config.yaml
num_hidden_layers: 25
hidden_size: 384
hidden_act: "swiglu"
norm: "rmsnorm"
rope_fraction: 1.0
parallel_block: false
init_std_down: 0.00218
optimizer: "adam_atan2"
beta1: 0.9
weight_decay: 0.13
warmup_steps: 383
schedule: "wsd"
final_lr_fraction: 0.0
max_steps: 8960
dataset: "wikipedia_en"
Each number is 500 + 25 x the weight over its row's rms, rounded and kept within 0 to 999. Layers, rows and columns count from 0. Numbers have three digits each. The size before them is the row's rms in percent of the matrix's.

# layer 13 MLP up, 1024x384, rms 0.0793, rows 73-97, columns 0-191
103:503467474513462473459462485494488453493467448488477521491488531477528544495465456498525518514484493476509523532448483512490501525473498502453492502456491520492511507521484516470489507469484483499482532539496509489525505518497498513474500463476545510519530480515486501481541473489456451492494505510512481480464545503451529501497453515499543505503503541523496468469481451497465482500504508533499519481481472480496545502526470460500495474485525484510504470448496477482531500511515517501512468497488520500529484464489540490463491504461524548522509503516521530502468466502491542501
099:496487451482489509561480492477522466469521493497516524509494502487473493543499473509495520500513508466480509493483513483494496530467513521495515477488493474512444459482484493526545545488475491513550498516471538493490541514509505511467469470519498538510495472526531482499494497492489524476472457536529487482521528485519482502490493516487502517533497509496485477472469525492511525496501512543459462519505525469525499524504496535499493537509494562530523518535465547544469462465467469507454482530523543500492499495476498503471494484531467472475489512483503544539569498499503528528
100:476512491536442545522474507494473485466486523574532504510513505500489507523529517521540541499474455491498483519527492493477487474540501512542531523496525475510492474505501499501538506496480514514514505493547496510486518516492489493509533481477503499498514538497538517517467528491512485548536490502439499487525469522504488537507486495534505528500467572528498525470500499493532505526494486486487537510461485501533536525505470511563486483477508475529499490531513496509495530504481474501510512480499514504477519504446483477453480506515531455492505529478524518461522437489486502492
097:466504512447520502504483469477519501519533491490537489485507476512496501486527489488543495473527492480492532506483511467510445512515519491498524492441516494520493546500487489486473512466512541500493571480517460486511494506506510539460541494469466486454539495495505478478500524491440509519462494509469512484468468502531510531473479530481547493512515496503497515518523463505460496464489496501454498482507486500480470491524506518520507460479474482511470527501519446489475498507500534521517495484511498513482503500499488503464482548529493453483508478513459453475524461491469492540
103:509471487485476495508499488466514492511502471505509514505487489506473516507506441493533530528525518470448488549478490470529482494490477477453528548499519532473512468499468520493490476507473515508486526508546498458513483481533456491493490486489510481570487545467563480493479473522488491490488488477525492489543475521501472522523476485563536453563549492517493460461506487480519468555517533465504490502518525542494549480500521464494496483528519485507513496490487516536482492500492532510561561476469508513516439464502498480522490505506492522506481483494504465569517470483493531475
099:446451454465510511484460500504497511503491517513507499548501487492484540486520509504474497512507506468458530538505431508509469449488503463509496505484481525483494543517512480510497523515501521497475499495522510498502543485482528513470513512475491501472500500479486524476495547513518512516484514457470507446483503521491487461557503499544483449535489514494501470483508512483469482506454538507509561509526474498490527492536540495509420481506475508507530521502446499474535476487550497503524514508504523499520498479525502525485492509544551507490492455496481472538535556538519523490
096:482485527473511478559504510558519491525500527536532475455482498571494482503528523492482493518490500490472457526516496507523481516491515486486502510518479505494507538542485474507491495551484490482472493477540470534485453524477459458500507516470508508485537493539511469500523524513479485510518485514513532478502519485518471511515522460537476501459476497535497527499482507498546496482492517541508473501552485509517541508515531483517509474522522520483565479545514488491524490529511485466519518459483496548477487531515449516486530538512462533486526447500490567520514517526482516507
102:494473458510512514528514465502501482525532541530505481477528471488507531530504530484542536482483492490513530482476485506539458494541501508474456467511498502576501501472498495473476476465535490520507507501484500538487518520494508461481569483523489491501472510512479531497484479503522459503492487506483498477506501524487521471548486514478545481469523476526464507505474536471495502488484466501505480537527476508525479545545505514500510463518489538518459523475444506470459510484479490482483553444483536493555487484538501497482521468493472487516504495483540480477490486530477523531
097:487519489472476522462482475527492444496482538508479484494492556491492508451471497504505508473473518480483515506524501519440511523524470503528473485501519496515514508488483499522543514487466483540537521552553514533525521491585498477537495463485498498509505528515511465495508542474428480483504524502461489494507547472495544476478500470483526517484514509494527457503511486486517472511516466538536471482456456506522489485464504526494485487495485515479500498492513493489489527502500464476471539481517487486487519506490512494467473483479532448511496524497551497484465470503476457495
098:564495491561478512503456492501464510498493500507514541468500475504517507513515508498531478478495483481488486520513497478498492458471509469542508532524468492485460547525540491488501512509493510509524483484499483477505499527505497481528510506516496479527456493543506486475456502483496467495541495498535485509483501527502459487531500486479516434515453488439457482453509488459474468461541497504497443501525528523513464532512514472525473498458487535536517525492480505472540471519532481510509511510499499454473531490502537531501523484506488545508488480533506498482519525503490514520
101:514474477483517491564465522495486514536453507517470487465480482522510479499499498480516556453506442504530488503522473451505529488504507516489470491494505506482461497492458484488492468486451542515469533514499517520545489518492521519493494466486497557469510452512489514532523510562517500532478471522520511532495525488466485463484456491497517460552518515503496468460502517487546534545460550466496504471526502522513498520524442473489491498511472480500536495474536485498474458488523500528476487533503521510542494520467514482531496467478502487443490509491443479483504500516464494495
088:458519469518501445504526467521482532500506541460503522464474486554470488498494456538486511511462454503506545512467514491466475485508493544465514506483484467525476499479477477511478482503463481503498550505535517533492513480518472502491480497507500470508515500530507517493524502538484466493492511506477488480526469500474471485467560521513521476479447507523512501497489502470513445506494514536508504469467464537513489513516484486528511504519551494506520492508501476524535482490514485489502489502486456507516516523529517523474503471531522482518505524526482501499484557481500489478
097:506506493524450453551508461489508523494483505465539522495509510492491535476512466535452460522513511498504460465507480512492483548484485485441471487510473524483543492479472510516482461482452512511527532477503525474518498510481489540551487465499442493509515490505495467504471501468493482431496502511479453447519510460474497487515485472507496490535450509476527525527528482565489477485521494495499498467473511529476483472533509507511516482480515538466502504534524527515476494472485474514474459515484445517514459530474496453504524505468495479473489477512501515542526540491515491516
097:507503511492537479503486505516509527480548512453545477560521490497508501486474467539492503502516459488482524519507516489478486502533474496489503458496489480493502514499477512509510495530519505452513510496541493514505493502516498498499461448496500528518483497491488468483525480511529483493467513470481508459547463522494471533536528465486477474515528471515501525497491554483472473471487515547506447540492476532536506520535499532495526467534531491496523556496505573504481495471511487508499554488500453508482501516524500529486510512489483517495461522504525497526534491481442502518
101:486479462499512478482500559525488483511504451501467533523518519496495503510536431475517540504491516529519486448503511515519516496524507470512519499469496486498540545489455493502543506477476531495538492526516515479533468461475485489498508474511480465479527514502486474507530483511481467507523470473502500480469462494508496487527484488577478510498457495489522496507473417508453525509516516537482491515525534512493499520484481472517537495508493497487516486490468503483552498472489478514490501507492463515518468547506540486520520475499503512476517485514491535518506547524484519465
094:490468531482494514522454566515486497524471510501495488482529478472502524481517520464505511484566487481470505475489472546489473524498513526510535472502506489508482451501485509506527512493466523518498462496515488509527513503482495524552471533499518482468517506467487525475485546476516501521492461539482488513509498510521538506475493488470465467528486497523510489513461496509482523492480504531487489487483531525487543516535501471536519497487507479509531471518484519528490529491559485563506489485506517490471521451476477507518491510524497518485480454482512518491519483483460498500
101:525565471434530544542481495495498527533515481512488481534509474488506507523525520503537547503506503521473453518556479511489511496469503467522521485490525511523522487451507470504482511442535476552496493451480510514496473492505505533521482508437489534497495492521525463511531489485489514515517510534493476474508450520476465514504519520461491513508497521448543518501465521485505530540483517498507529462477514498475495489485493489471502496460466492491506455465503484507496514477508528493459504506495542535513526509485503491543533466512485484463513512486522498475502495526506511475
103:460498506496440495505530521473501473491492561463478550522530503500496553512541538557505501478536455557511533529476506483522515514520528534493505465525482540478479497505510525529550487490515505506498519491486526527553464447453509502464491494497477463446517539532497507535552473511507484504486518490483500552510500465479459491500480515476495504519509523502520484487513456515492511512490530518515523495511510527520484498525500462504497533518554517488507504469473503540514489517517499497514467530507522512553505523534490464496510499482492463476517524542494486489531533505467482482
100:512527477487537461525481488466517507454527506512533556502472523529486527470507503452485518497457464496500488485511487472547560494492530520468457516454514504525488507541498550498537506564539465472516520489480510522490529472458546501504489547486483476505537508539530515487479497500483495491490517498504517538535504515519508506511529498492489466544469515471498517489515505472537499488545481514473540528489486495475521528509499489476489473474426518470521495500479499498481475461525542491511491520517485539513481552549519444545509525492530492488495541513524533474457472454551489486
100:523498507529540524459506491484517487499487503509521522527461511478485484508492517523517481520510476491491534488498446503470525517473524484485519505433510469501446518504489510516482512492531525527466501497482480527529519472540526471497509498532536544474504472507505489495471542493437504508458520476524467435471525498500480482474516511514510503474482487504502474493530509521496474522516490472515477525504510524574490510488496454537474489512476525504502527529504499513467493479501539488522535487499485501526495511518503481510488500502497446492512470528510525528497492525479469469
093:472506489529489534519522490485484502510503532496491470464484516483486490509457498491524480538466493515486496507470502508482487442514500484465507541481481472478501492528519518526467519527493472500490455506529491505474531481494486525529504507500551531519493499504527511483541532534519503471553513496499495502449518545542501496503496549555520506512520537502554509464511517502553450473508505504529458499476477567540513515506447537485532545515500526502511499503498494502550492502538494494447521486486467507495472496470491466480474521421457539544513508528495488470501499452551528539
106:538488494474491529539530463489475507523501548510458470489475507451499538504499519501513498492523513447505511475512549524529543545494481554494510513495504503471488508526495497459491542478498448502501483518530527511503474487537492491467536508518558531494529470480473490502501510487439498465472521513451500485492525468500471498556522488500507484462527539506549486486469434521511499498499464477476521471478497477498478482494484477480522525477530481516485467562496464456517439548490498484488500490497497508491508496475485519473503546473538494486567491505524473463474474476491500493
099:515498551478524461535549492497510512483509472494523532500506486515495493502539491519476495514515461518498513495501445487531515455518470493505503490491471489538485500485513535523527493522525424486497474521486454497483494502522497542465486506549470491488495554460513506472442499556502483469559503510497476487500490547475507445518498488493446469481447517451524498529530503490518456499476513512501470509503529500450505529523486486498464483455488531478551519484522494491498490482462504480453496447496495535494501495504502506504529453494480509483500507511479522462490457455521472530
097:502528507539514477459486505529492505503454538479485506468461562506491462507513529484501495495531510515522524498463490508482491493511513529507496484536524496474538502453535534506478430485499456502547489512478568519485503500491507458475534518478497500476484518517445495493495487488508493532503538506481458526512492459500501518488514469528543499488458504530513496473501510519506503479499469483483484471504525494472502494496494511504510457513512531511505480499502473503585504550503467442523463504495521493497458503536537565459521505454508515518567539521561462508493539496550478537
099:507506506469492503490512512526552517503449527517502519571508469450452508538510470544510519506533491462482474474532528519491490516466497526481493497517490547504480508484499506540542505485517485474543467499477472532512508474515521541469488500479508553496511499455535494523513543531478511467463483553504504514518529491504456504561516513509495554464532516566494484521479487523514515496496521491550505485483530490492448452553516467491516492506520473522501507504511504518526496525531488538502501501499547514472518492473495466511528489490547503521489512493468504515472475542478465500
# layer 13 MLP down (transposed), 1024x384, rms 0.0768, rows 73-96, columns 0-191
103:511458500459516482486501512499516493493478482562502499556420516477542523509449466489539481501470484539496499499494448481459483492522496483515493489527534496498502499490470472486521479485467461481509478496458477490515528451492503505559502496509493520487513517489475502448505532515522466511520471487519537490473507460519532511509508539492509481529494531488502477492543472527479522497503503474528541532528504516503515548492502486452494458498481490478485531464478491469561496506526507485501519511521531480538524484503497531503517454497478511499562481500493503463524547511482522534
098:472481464486495502511521557506478520527522496511523497515458546507477534550507468483515510467518500501478472517508471500484486529491486487482523489512533488469470483520524496481513467487523484556530478478473486512537540525476474515528507484474540440465513477481497535497520509505483523517480477496543522478482477431502495515487481509472513545499508521511504490506486511483519511469504460470433477485483567496506532527491569516495509510529476523497533514496541506505490468505510463533489460479523523473525501433517520510469521457496481457493510482497470485528491519470472503498
099:513510478520439478533480484526520508510530483527493490529559498496505528466520492513469496498488508525501467552523531510488494467515495471483516522524485490434508531515505503471528511538530490524561512528520520511498552488544506448516541536462471472485480485473459499445485457504424479492476515474470562472551508546478526475550510503514530478540481482500510516520483516519525503515492491492501504527510503520507529497493504525499477502479471523522494538472536451459469497497450507477478486482535495512534477566537496510500486479506506485505508534500507490487492452493534492514
097:484488501489528476523456535531518460514517478446500552529541481536511493490449496468504477511505515472475478476511501465532498523474499518515509535416520484496515525519484506487477527471513497506498556473496484536500513458519527523472527498519492491513524471507481484525500476533505500493505498509463507488529491557518490457484498544505539488510507484469493524487502502520482484508523496472532510517528506496536434509486500529536499528493478509511511500503486486534449482481477490513499503526506484471511481484443498464479443535540484486553502466485484513526504502461505486504
103:489499492474493522518518469513462448537485474446507504490571515509518490487516508491493527486511470455483524502436489503483483523534525509491492482502505536467508522538492471469479518510536502477521534455509485477540485536498462487521483484476523442464447528519534483508512550530483487492501495472495493539476494506478500516515564495543491539523478509452505472506484519540545469516510490509476500531495511507504512501489522551461538511532530487509530498500472507539474471515467485514540534521472508442540499457487474527504494490482533514487465474492518503532544500495483501470
098:477537502524531484469532482483523449519482481494480528495446499455446515535507508500448546549540516477557487485499459478539500519504532489522528508509501491497514472505483497502519483503498503494497476517487502498528554492522494509471514453508512495527511509494499505488540484464525531490511496494515520482512457507499514514510507474526499526531506525440458522479489507546490489522489500485498522479562499499500495486524536515467506519497467481503495476542433483461507466541470474563481537501527483511492523504505500507505509511522504499496443527486449518488523526471477502507
096:476486428541546482492547519516522515514499520483532483476442528487515479449504504496508521485480497515507521462502489453490460500491479544497512419503488470502488532511462473512508489443513510525488563480542499489484464515486495496516461515530547525470529512485509492484505506500507495480500520524466493490497455494526516498504497493496534509524464492498522511512508526468455473510498482487541515492508509494493492488479517472508497542541513508509499528505490529497470513547503500525475517483499519495479576535425501535472490545502509505519480496509498494470506499493534477499
103:461484492492473523523455521509535470518523535524503508506508520494448511476488465529515458509520463534471499522512489531448494500535490502491480471517502534526511487533455468444473514543480512510506565526484485503538502529511524457504483496496469487523538521499529463519498520521510503500494505456509510476515503494484525509499484464499487505502511486550500502510484490456503490530463471517512486514456472502437539501517482530513498467497520499508526481517476515551471514469470510586464464496530503495477537571500501480517521498483524554515430525484538502478530488519462499493
098:465562501502471516496462498508469495499502520539466470532409519517486510485493499540462526537530525528482499567550507481482521528517508520497473488484531507458539503512503452532512512481508533469482522540483493494524521483540511438507493488529512506507503503467525501501487504447478508488491551536509497481518503516501504487528492508478511476530493520458515535492529471506529473490475495512488531471529496496517502504425500493486517448553485548524479529472513515485483496517475470495492529536526493502490452480536498424488485482517531492459550474485485449493502497497518512463
100:540529506504500502484468484519516522579480465541485505469523471532509515489495488498524507536496478541495489486509486500499471461496536471533489513477521484509486523495523480477493548499506490519504521522564515493538512488502485501485487489519541479513494458493502523487518486516501488446507530434488577515500474520479513507485452452548485483510466513527489543558455526493465503514506497544507485484518528461527489523482514491504493494495494512534488460501507497518493532476491522579551509481508474500510481507483534500472487508535497486533377514456525513508490539478453517524
103:531504505488501484492508528472484507505522464489485484538492510536507502514488498514476498495500488475487501449490469438525509473463536501488486527493509490492488534510494512484534521497488549496496437494503499464524497535491475519459536510501526485535501492479487506504529509542496494493488468449502517508504473483536500479503518536472460487570500517496496499481487530465492475510489509483444512490530519509498495512524506504523500490514434505525527522470528494509474530486504501670504533522497479494525494518517471478488482502495469510512419475505455498512513475519474502508
090:530503511479561534531487548488495465527527495533522472520417485469526508506507485492490476463518520516514519528451501487541488506509544490484506486499501467509503504595457484517499514475532530472449524483525475526474486516454528521508483489503542508542506505504546469531491502509494541517533479525530487517500517524500487518493448490524488516530534502485481485506538466512476512516494538484515506528525508484503544487535526481491491522483478477528496487510480533493461537487515498443488494492484474494486517489468511426517481523535470502490528487494457493475511497488491557510
097:509504498477495471508497529482522494453464505457517545542507511484510489424515473518484487445515554491526487559502496522524508530464556490512466490487504482506540520491476467548517493484495487496532495483493546482520486498445492505519509519489446493483518479505538481519482492528493504448530488505485508514518511505468514517478465475503488478536504493505467507496508476532504517485480493556492458525493505502461485513550513528532494500501516535508495524518528520462524535543461511577500532507471530498503483521446501500513498494523506497456433429498489535507523526538450539486
097:537492487480489461505509547483462470499474471456513457477407532489518483526486485467522517523468538511490534462487470542492502494520512482502498495489504492482550486504522483498494475443501491513472517533491516538472448513448531467522509494496518511482559507490458499531478497526498489537491530528489500524468476462519509503526436519517508499480450538508498531502504492513514504509505502457501524527504461461498494501498475472513514505526463498505506480447490499482475520547489515474508504493496522512495514496515495523520482487495503496474510492473455470496533530509529507464
100:509502522525505573507516510526494531523489527502520491478542539518479477521475452462529519520511565486500464511486508499548493495513530512509472548458506483482503490563501475493483528481509493496490433471467480453532496466502499524531542525511494529525507494500483487497520482504572495472492517501473551500471541545514500498514471487468522448498551467466464456512515491498473522485482537522478481495477498492526463504486519529461467499509497498545480496507514495492463484485501493537485511469504469504499480510481463505510463497485500506520451525491462484540504518489452539520
095:517518479521527496492526476495430499527517536493500522552499540520511500481454504589484531541506523513485507480512506498516492514488508519499517531484512502464494502490515526479471482482505515516536535527485543487499505527506492465455584499443492511476484470490460488519510445503496512506481506480486486515469488471494496528498493497492504506457505519507533477495478499456466493519521534522500483465559497496507521498512484454523509464488468486480519501501506498481493519500506507549488470483484469505519497511512553537479529528457512498480612524507482509487487525507525501491
101:520460503506522533477486490510523467518512496483514514452582523572509481488450507516475483494489556501512521492504506472471508500478483510522511513534517503472495544544515512491522480498488502454486491513535534500495486503510522490582495525511474494499531503491491539493473496468528487500499494506475488506509481512521549459483529478509511499502544505486516460459513508519503477482515478500506513467491471480471463497473536509512494486519555512508536505500511498469507522519506476409509498496534468504475515525519527544513514509483520479522547512474488538525512483557551502513
103:502489484519475460528490492483463505518518519542510476533506490482491491464473526475502542501487490460524483540531483507537484505473472531497480506464484515537501505568481532514477484505492532472514509466481540482445498527503498492532506514463507567494472473517457500503486514480503541497516467483528496496547494494497479492516481489491483492522500520495512496515479468470488533441437517521470498473475533469497515460504493526501511506538498502506516487525517533490515529491503539572439494491509488472520488482507497517556477456487528465482477501510514498508491528505563524514
102:533523511470538515498541496496519510480497455526509518494517474484466523491473520471514496507496487499516528507466473504501522445483473519493479519460527479490500494496486486521523516523537499445466507502533484537474494507444512509496475530511514445460514507484477496533503557497504554484536537504512494543502495510503485497563487483478488542536463461526511522461463516521487518486487456465503527490551512496496529515515548480502505499534483524517534516482498501481480489469496538580496459476490507494543478516515499507512491468495500518492469519531499529535475470477523448500
099:549496496496514516501500534470486483496507509487503464504493537497502475473510519480533470498562511509542509505517454533475511495496500469513494538437482526494499522494470539529503493474504488483459537525509481526518550494448514532540509502475502448517509499492514490501519507485487493524500493536468502460444473530517493471474504541519506514493527515515477526470542503516511481506534513473486528516502507526490476501467503471522508472465506493493461504492484550494495485543483513544499507506493482488491499501500483497437479448516506522474477504500508539494472544520468517472
094:517493444487471500496484511512510478509570473469467547511478466543511483519501526538513436529523516484486551450490496528531488519519488491479536489489499507507508520451528532504507532511487466514500496539527443533503487523479487495493490474470471514497456503508525499480529490494480511502484498507501460526500482484504519485509506465502508477497449493481528470529487502536527557535540498484465527520489526528506498499497503471489507519467525507543443518473490504501507512538453494502504463493538485467452508522502509539540482440551513489474510483494553492493444482482532498499
107:475471473493494453517502527499471509523529517480485502485588477521477530453503522472482485521485492464495468538507503510476467471478509435500495557505489495478446490511486524500502460476493463500486476509459502512534485523554463513481504504466487491461478473506504512506490534532519506491485517508542496493507500535526520494504511464502509503547495459495485466495513474502529514566515521507519493477537523494507488512514489488460508489551488477491480524489468522523525517471489482522472506506543515472498523514561496463526518484503510540508460487483472458519508502497512455503
100:439503511522550447507540510484469523485475521490513496524490492536465540480515533490496472558491542507493471496460508561529468493495509504513491481498446475523460537504497533547509500500503498486466462514522483491464520470499466511482519470510480506471489533488494494501464492495457499535516469483538480474502494524495491470491501471475510547457514538456487502511533518455541457500483466509506495499478474499477493498516511488504522515455518512509486517493509498497487496527469490545519494522507466536452523464480494544465536477528548493518494528513510507462484488533492471495
094:510484475494464526575513502507487444503523500509524506499536466547503532485469489521435506496495505475510507480515500480493496508440522474487477494480489509505452468539471466489532531473495515492485503515512467498526515504495510540543487506506502551537507483498500489543505516520480492492484507481499497494503530570459501487484463560501451455540538497480480487515514527499470524521480526511503521487517495472498481534515477507485465534472454509487533532492479523521454496451548489592491522516528494475507524499485473466520497508528486470474469485503475511516468492512487533473
# layer 13 MLP gate, 1024x384, rms 0.0787, rows 74-97, columns 0-191
096:538515498536493529547457501461470527552545555484495474528528511487542465518478508537494509519498508538529515443554516496491503498511472499506475464484499521487467512455477510513530501495453505533513506449476536488480489455488515509450458476457481513518500517488485473486442488496496529500488512497519476503434502521496497471525530482543505423521522494545537519492517487493478464515443508521487514544494462481507510473499518487481478463508509549500493523515486523504526520478471515523540535494516529502477484520513480500458453504480508551503484526499508520512525475533501508505
102:506503547485546454529521512485495490507494517493508488487512483503475447508473487489514534520508542480502501526488521513513507504484463472487495481516479440515485540512497515496476483484470492483517489538548513530456510509532488479469485499546533452503525479516544451496476514511508512511448477457509507514567478503521509537508453502481490486512509452500481478508503462460469455513503465509491522499522523503485468511489528522465487469472479512499523485567465525520447488483489483470542540500470483520475501507546481514511526469462484526488509530522506514520538475515543484530
097:525491512451487544485561501460437496478480488530511519476510525522478529454545499493528488531488532505548527494545486547502488495510463500490475512506507494481477533491478519535502425500513510482514504519473503490511490502503467489493511480539477490456499559535499490486554540477482506542505480487513499512483491461465483496530524478507485542469499513546490531485486480508489494503505493499468539511508509496458497520503522472494468491550529497520497531440510486491499536485433497498494512453531484511517504524475519505497546488512497472507503521518520504481493466488563502475
102:543509492507530529515506497534525482481451498480447481451520489522524475501477498492523515494460514493499461486516498488519510530520494425483521515509479477526494468524478515493511455512492503509458506571505486516484533540486496486487502491530488497474502461489513504482466545487519495497503485484476479519440457468473478493502478479506493485477543492519517521495493516498457463479560527495469522512506498549538487569500477485544489502464490501502517495538524474468498503477474533505500479481506453487474478548526560474549510520510484480504500531521517517498491458456490484496
101:505446490486493509470507486545511539492467541536482515517487520471492479469541496492536494515506532492503466493491518514532507539485496477501484498528488475476476519477499514491494523543473462516540537494532530474457522506501444480501539466517494545550476517492538528520545501456466480532489465493499483485495521479527521454502500483512499546503515427489495517469493482454498492518499448443479491484486540491506524500473506518507481491483523534494497493528502499503528498476525477513494518497539457510514467484500528509532468531468507519475505467497541539476513506529485526519
096:511472481514517475495534525510501509521514556495508527507479540490472501505510494536455497464517517491525556469497490503518477493493460504514525515438522470486496458475532485497507528490536482484496537510523540526476563458517507516547495468541514495480494532478536534522487511507526504480503520482496485511527481515540474500543488494498505486466482557447513533507513521445491490522516469503537502529503454483465464504548448500493484479506530546526483510477489488510507491499534495495500541504482510518503511489426497497455470513456504497511525501542540516485509486543458487484
099:529502498510506471495476489501515526502531540494496551514506452468533449477520542525512523510493495510530484524442542459463500485538489454515506456482451480527520501500475469534501475463498486497518522505518478520496539474550507524482501449512487484520526480474540521458480491499489488505432487515486452490503473531509496481526513530491504478505539504528527548510512527507501470502493541501498500461488506456480492515529469508534457537496528485541437530496487505516477510503522494495495549478510495513531478517477480525483487527492511495504500507503490502498491514518494531491
099:515488516503487513533485474462511501496544525479514505468493524508535508529446476483498494500492561480468499493523481493514497529485499484497519485505496452501502540497500520549508520510524497513512522506511538482471497541533473479504488511553498516523532468533486521478472494507493559475492494473526469447541515535531496520515468511469514512487498515473502488504494460478463504478522512461526502497520507522515489550486499469495523491504497467529499540523551490453467464462479435505497478470471469534494512486528533509511447486506513536442509445504554502537480504518536538515
096:485505518467510511516468512490507549471504543577493557504546508503506473488540505521511519527469511488483474486466501514498492503469473482538527491437460480494459546507507491446552532518477491553492484490530461526534529500525498469525475499496490542478494512527504489467528534486482525503490517458489479522473473499513484522488485460492486476516498450507498519524506515466489500531536515480507488531472509476545480577461506518489493489513493514564481449506464518543488509472483505505541501531473519510511509502460501479432515496538483525487501516468528516526529511496504493515
101:490518457473493515512473464496491503486496514510512507457482495529475537464508484514498494527466534480555501466517505505519490523495502491450508546495518498487484498540509497511473476510465502524547513499561549488503499482508521525509491478514502525492507486527510531501514533477486504504482453487483480489521551466479509530508510522533502519487505455484508459477467502524492488476524511472542487491492530484466481510499480458494523519497510502515522496489497479500517479456510495461526463510538509518509489519475531458534471503461482567475511530533458488525532524482549511504
092:526497494501524523537516539508510516538520515494522465466520502506511539526462445505495505485476512522516486474477537466497479508503499504479509492501490477538501526581479474512482518481495520493448476528517484473529508516491532499517474484501539457523496504501494514571528482529497532475501491493490503460476530523527520513494454555472502516503493464507547532481516515483537463517451519541501488534471489490520491505507449493486494518515511498472482507492502494515519499472540522530499531475521512515542533485457524469500470534532493465486460499484455531482517474505472508518
097:503480471467499484495472510431466533507514528520463484516518519495497457519484458481500518498529468524498479504575538513482430543520462469467479507499508493459461510507492465484506512522446525522536517500496542531470489511548526457494512492525512532509494500529481479497482496470490478499511520492459527479493521477515499483476492472491503484528486523476501506472486516465495457447529499504518487497531493474521483512492484481510482452481505489489504480505480511523469454488494521495505507452520529500495457455511497502496510518496466540487503543529496524477492490524527475528
099:460506451585445519509474469492460487530504462466525509503505497473469470533449508501479527502497492496489481458436497532473505499486479458500456499469480526512524486504497487519542500500492506505478539471510467516487519520460530489483479470480509489483536552520508496475503475476490516476477494539494494480507512508481514460510486540417515493533516522493525480505544460464506478487487479478511511506470460471530548519509519511480520525500488511499460521561468504459534520509538518525499490502494518485515457488505528536458497501531459502494481489509544528489501482510547471456
101:475461541477483505472514500503516534477441506504508536488477498496501459501515506470530492532539471549513538487549522526481474523468486460522493496514488484455486529495484476528467544495530546520488504505538515553494520500506529454525511502526446524463540471484516540499493475516489504483559451530474553515505527491542467531487525506491504476472484515499518475480509507478489466480513492470469477582499535512559508516524503498529488484498541492499511519534470468520462527489521511504511529492487544526498511472508535476527498480498496483485485504433507524455501534502510461511
097:484471539477476493497500510539524517533532516537490471496516478478512476500529499479501506492500472489500493487507508434514482532522500477508489454490501481518522472500498461506506532555501491483494511511476475495466517504492491495513481464538498500504499521518547448460525510505439525461530520461508513510530498522535499464502497487497488497487550534488452474498521503494526472501472473520479472504476492459495496501524492543479495533474477513481435556473512546506478494437464497531504539482510518509507555526498434463451473484551474458511485497518539462526483492467504478527
094:496490491535500500508506488472528493427472519501471505441499506556458456537498542516495500525507524503488457493475517467540455502482499476526489487525481531499462488516493533500521492490479513498507518553515486533489520475496512486530500486560455520511463543470489532484555518506562540502454549500487492526533489466504463495506515483484533462496514555522511495463526494516512513508489472501490490500490469463535518484510528474482486469484584541495522524517483499510486477531497569492521519523510533508484546529511517492521522494501506483485501466524503520527471511536493472480
100:509513464479507548485474534467523508466520481461473540488500493485467452507501468551541491469521495506495522502499502501481483550495487454517511526483491504485477491442518492533506527491509491545474459521544439488514509501517450478504540527554494477485507476485528536498497511500502494469477515499521552479486478504479457512471526533497479454475533486476477481491525516486489491503531499477516496503508495517520486528508482479502482540474482500554529461493462515494454532467458518503532537493521526508510492485523518452493528513487471508449515509490486483512501494404494516493
099:500455489495502488518440490486481538514504467495549480471518505532512505501508469472511521524503507500518509487483475455460517523487479462525530466500463471467462481498481518505526492482474507517496468462510484478501499473521477504556522487496493478486475479489494519469489498560507502484502493503522514521478514506496502488531490480516491536456517523453482491471511523485526407464509514518494493502506525513518526459540429517496543473526523441514507507493494478516486452523519468503492480472525465504481499476481444457518455528530466500470511520487487546518541478483478501497
102:556513530492508487515467533468459501476527505458476490491507459535481515533463517487540504493514524483514472494508499501506506550511482500514503547470463453507475533496526518497502469472486499486529493477484472510490543522508503507500531510536489504484456480545517517500485473490552482457529520482516462503476506495469513513480527497494558546529508528520500513437516500483473493499542470508488498501491533529522475491535501487487518504487535496527477527525510518514492430474465518494463488526490463459506445478532501496478470482553487540475523528487528557519464463471488530491
095:503459490501513462483519483533532535515535504513497497462542521531476466516475441485492525493503496507497518497528509494483483497486470488506470487487503448528508486483470457494507458505489498443487502517509484497493486550496501476527512464483518523532506457493523462516496507495494462513524434514455431510496491456490550482487492537493507494507510492479537539478493488513502518474500469463508477444493548552472474529496524528537534490465496513485503533527494531486510493500504541543493462529507514539474497493469537500525502487462452515537441493489523486515445480465557512473
102:514472477505534457517544534496503534481498538465450488499501455547466477486511506479469477484486491499510510514511490472509513516495468472513488522514467514494493505505499516503560466511525455463538521497492491513528524519491481517518499482475484455479480485517510522496490545505535481541493483530524508512510471538531492490454518496471502497530467485514492499478500471510489500521523484542505489479532534503526459505474500518468496482491495508497467505512498496526525522505489501520477510484539531503508503506529510471540473497526502512510474489552488487510493521518505505480
100:531508494518492522521462485513511489512541522476475530460511521509542476457505451518466541465513458483462513510556504454473520509508481461483503497530525501479525511489536462479567443491465453500461495513496531458496494516528484507505540490510467506499519469458483499511517531502521479483502506473491503532505447506454513461491517496502490475463487503544512500479480526508503464471485487492530505490485561453547483512528517464471539507494506480486447484516533473514510539484510526471540518485493498503478468553535479490523533492503477576511515509496527487525520503485503493503
101:535468490474483517539507472495498486529512537494510492493563520504509509467458487536464499499515523496522484492481519454487479516439508464447476486473486514481495527550496501496502518494511485481482496486498493476540449492501490489506492497490520564533525503519502461548521498477478525474475502501451484505541520520485519501510476514488488488559507505491481487481517498469516510514489490453519495547522523492513483529501479512521474523498464499526530467515507489502441512449540491588486527502548511498525522513524527516484477527515407498467465515497498528508481507498486547486
102:501507480464484551548494504500487493509521525528514541492522467521508512496508458495503484464490486523502499469509455485512496481441524546512537506481506536491466545516487455546529484542520511513487495500502493513513487463501504475505523533472474485492517539505523497474516478526542456490495495520477517464505530577522457495511498483532510570517505479515469494513510546499532536500519551487496535483485488496540478509506547503528514444477546475495503547510483492497500535488482501507537497521463542492495416549471488519508520534484528508487488501538480501485512515556458515517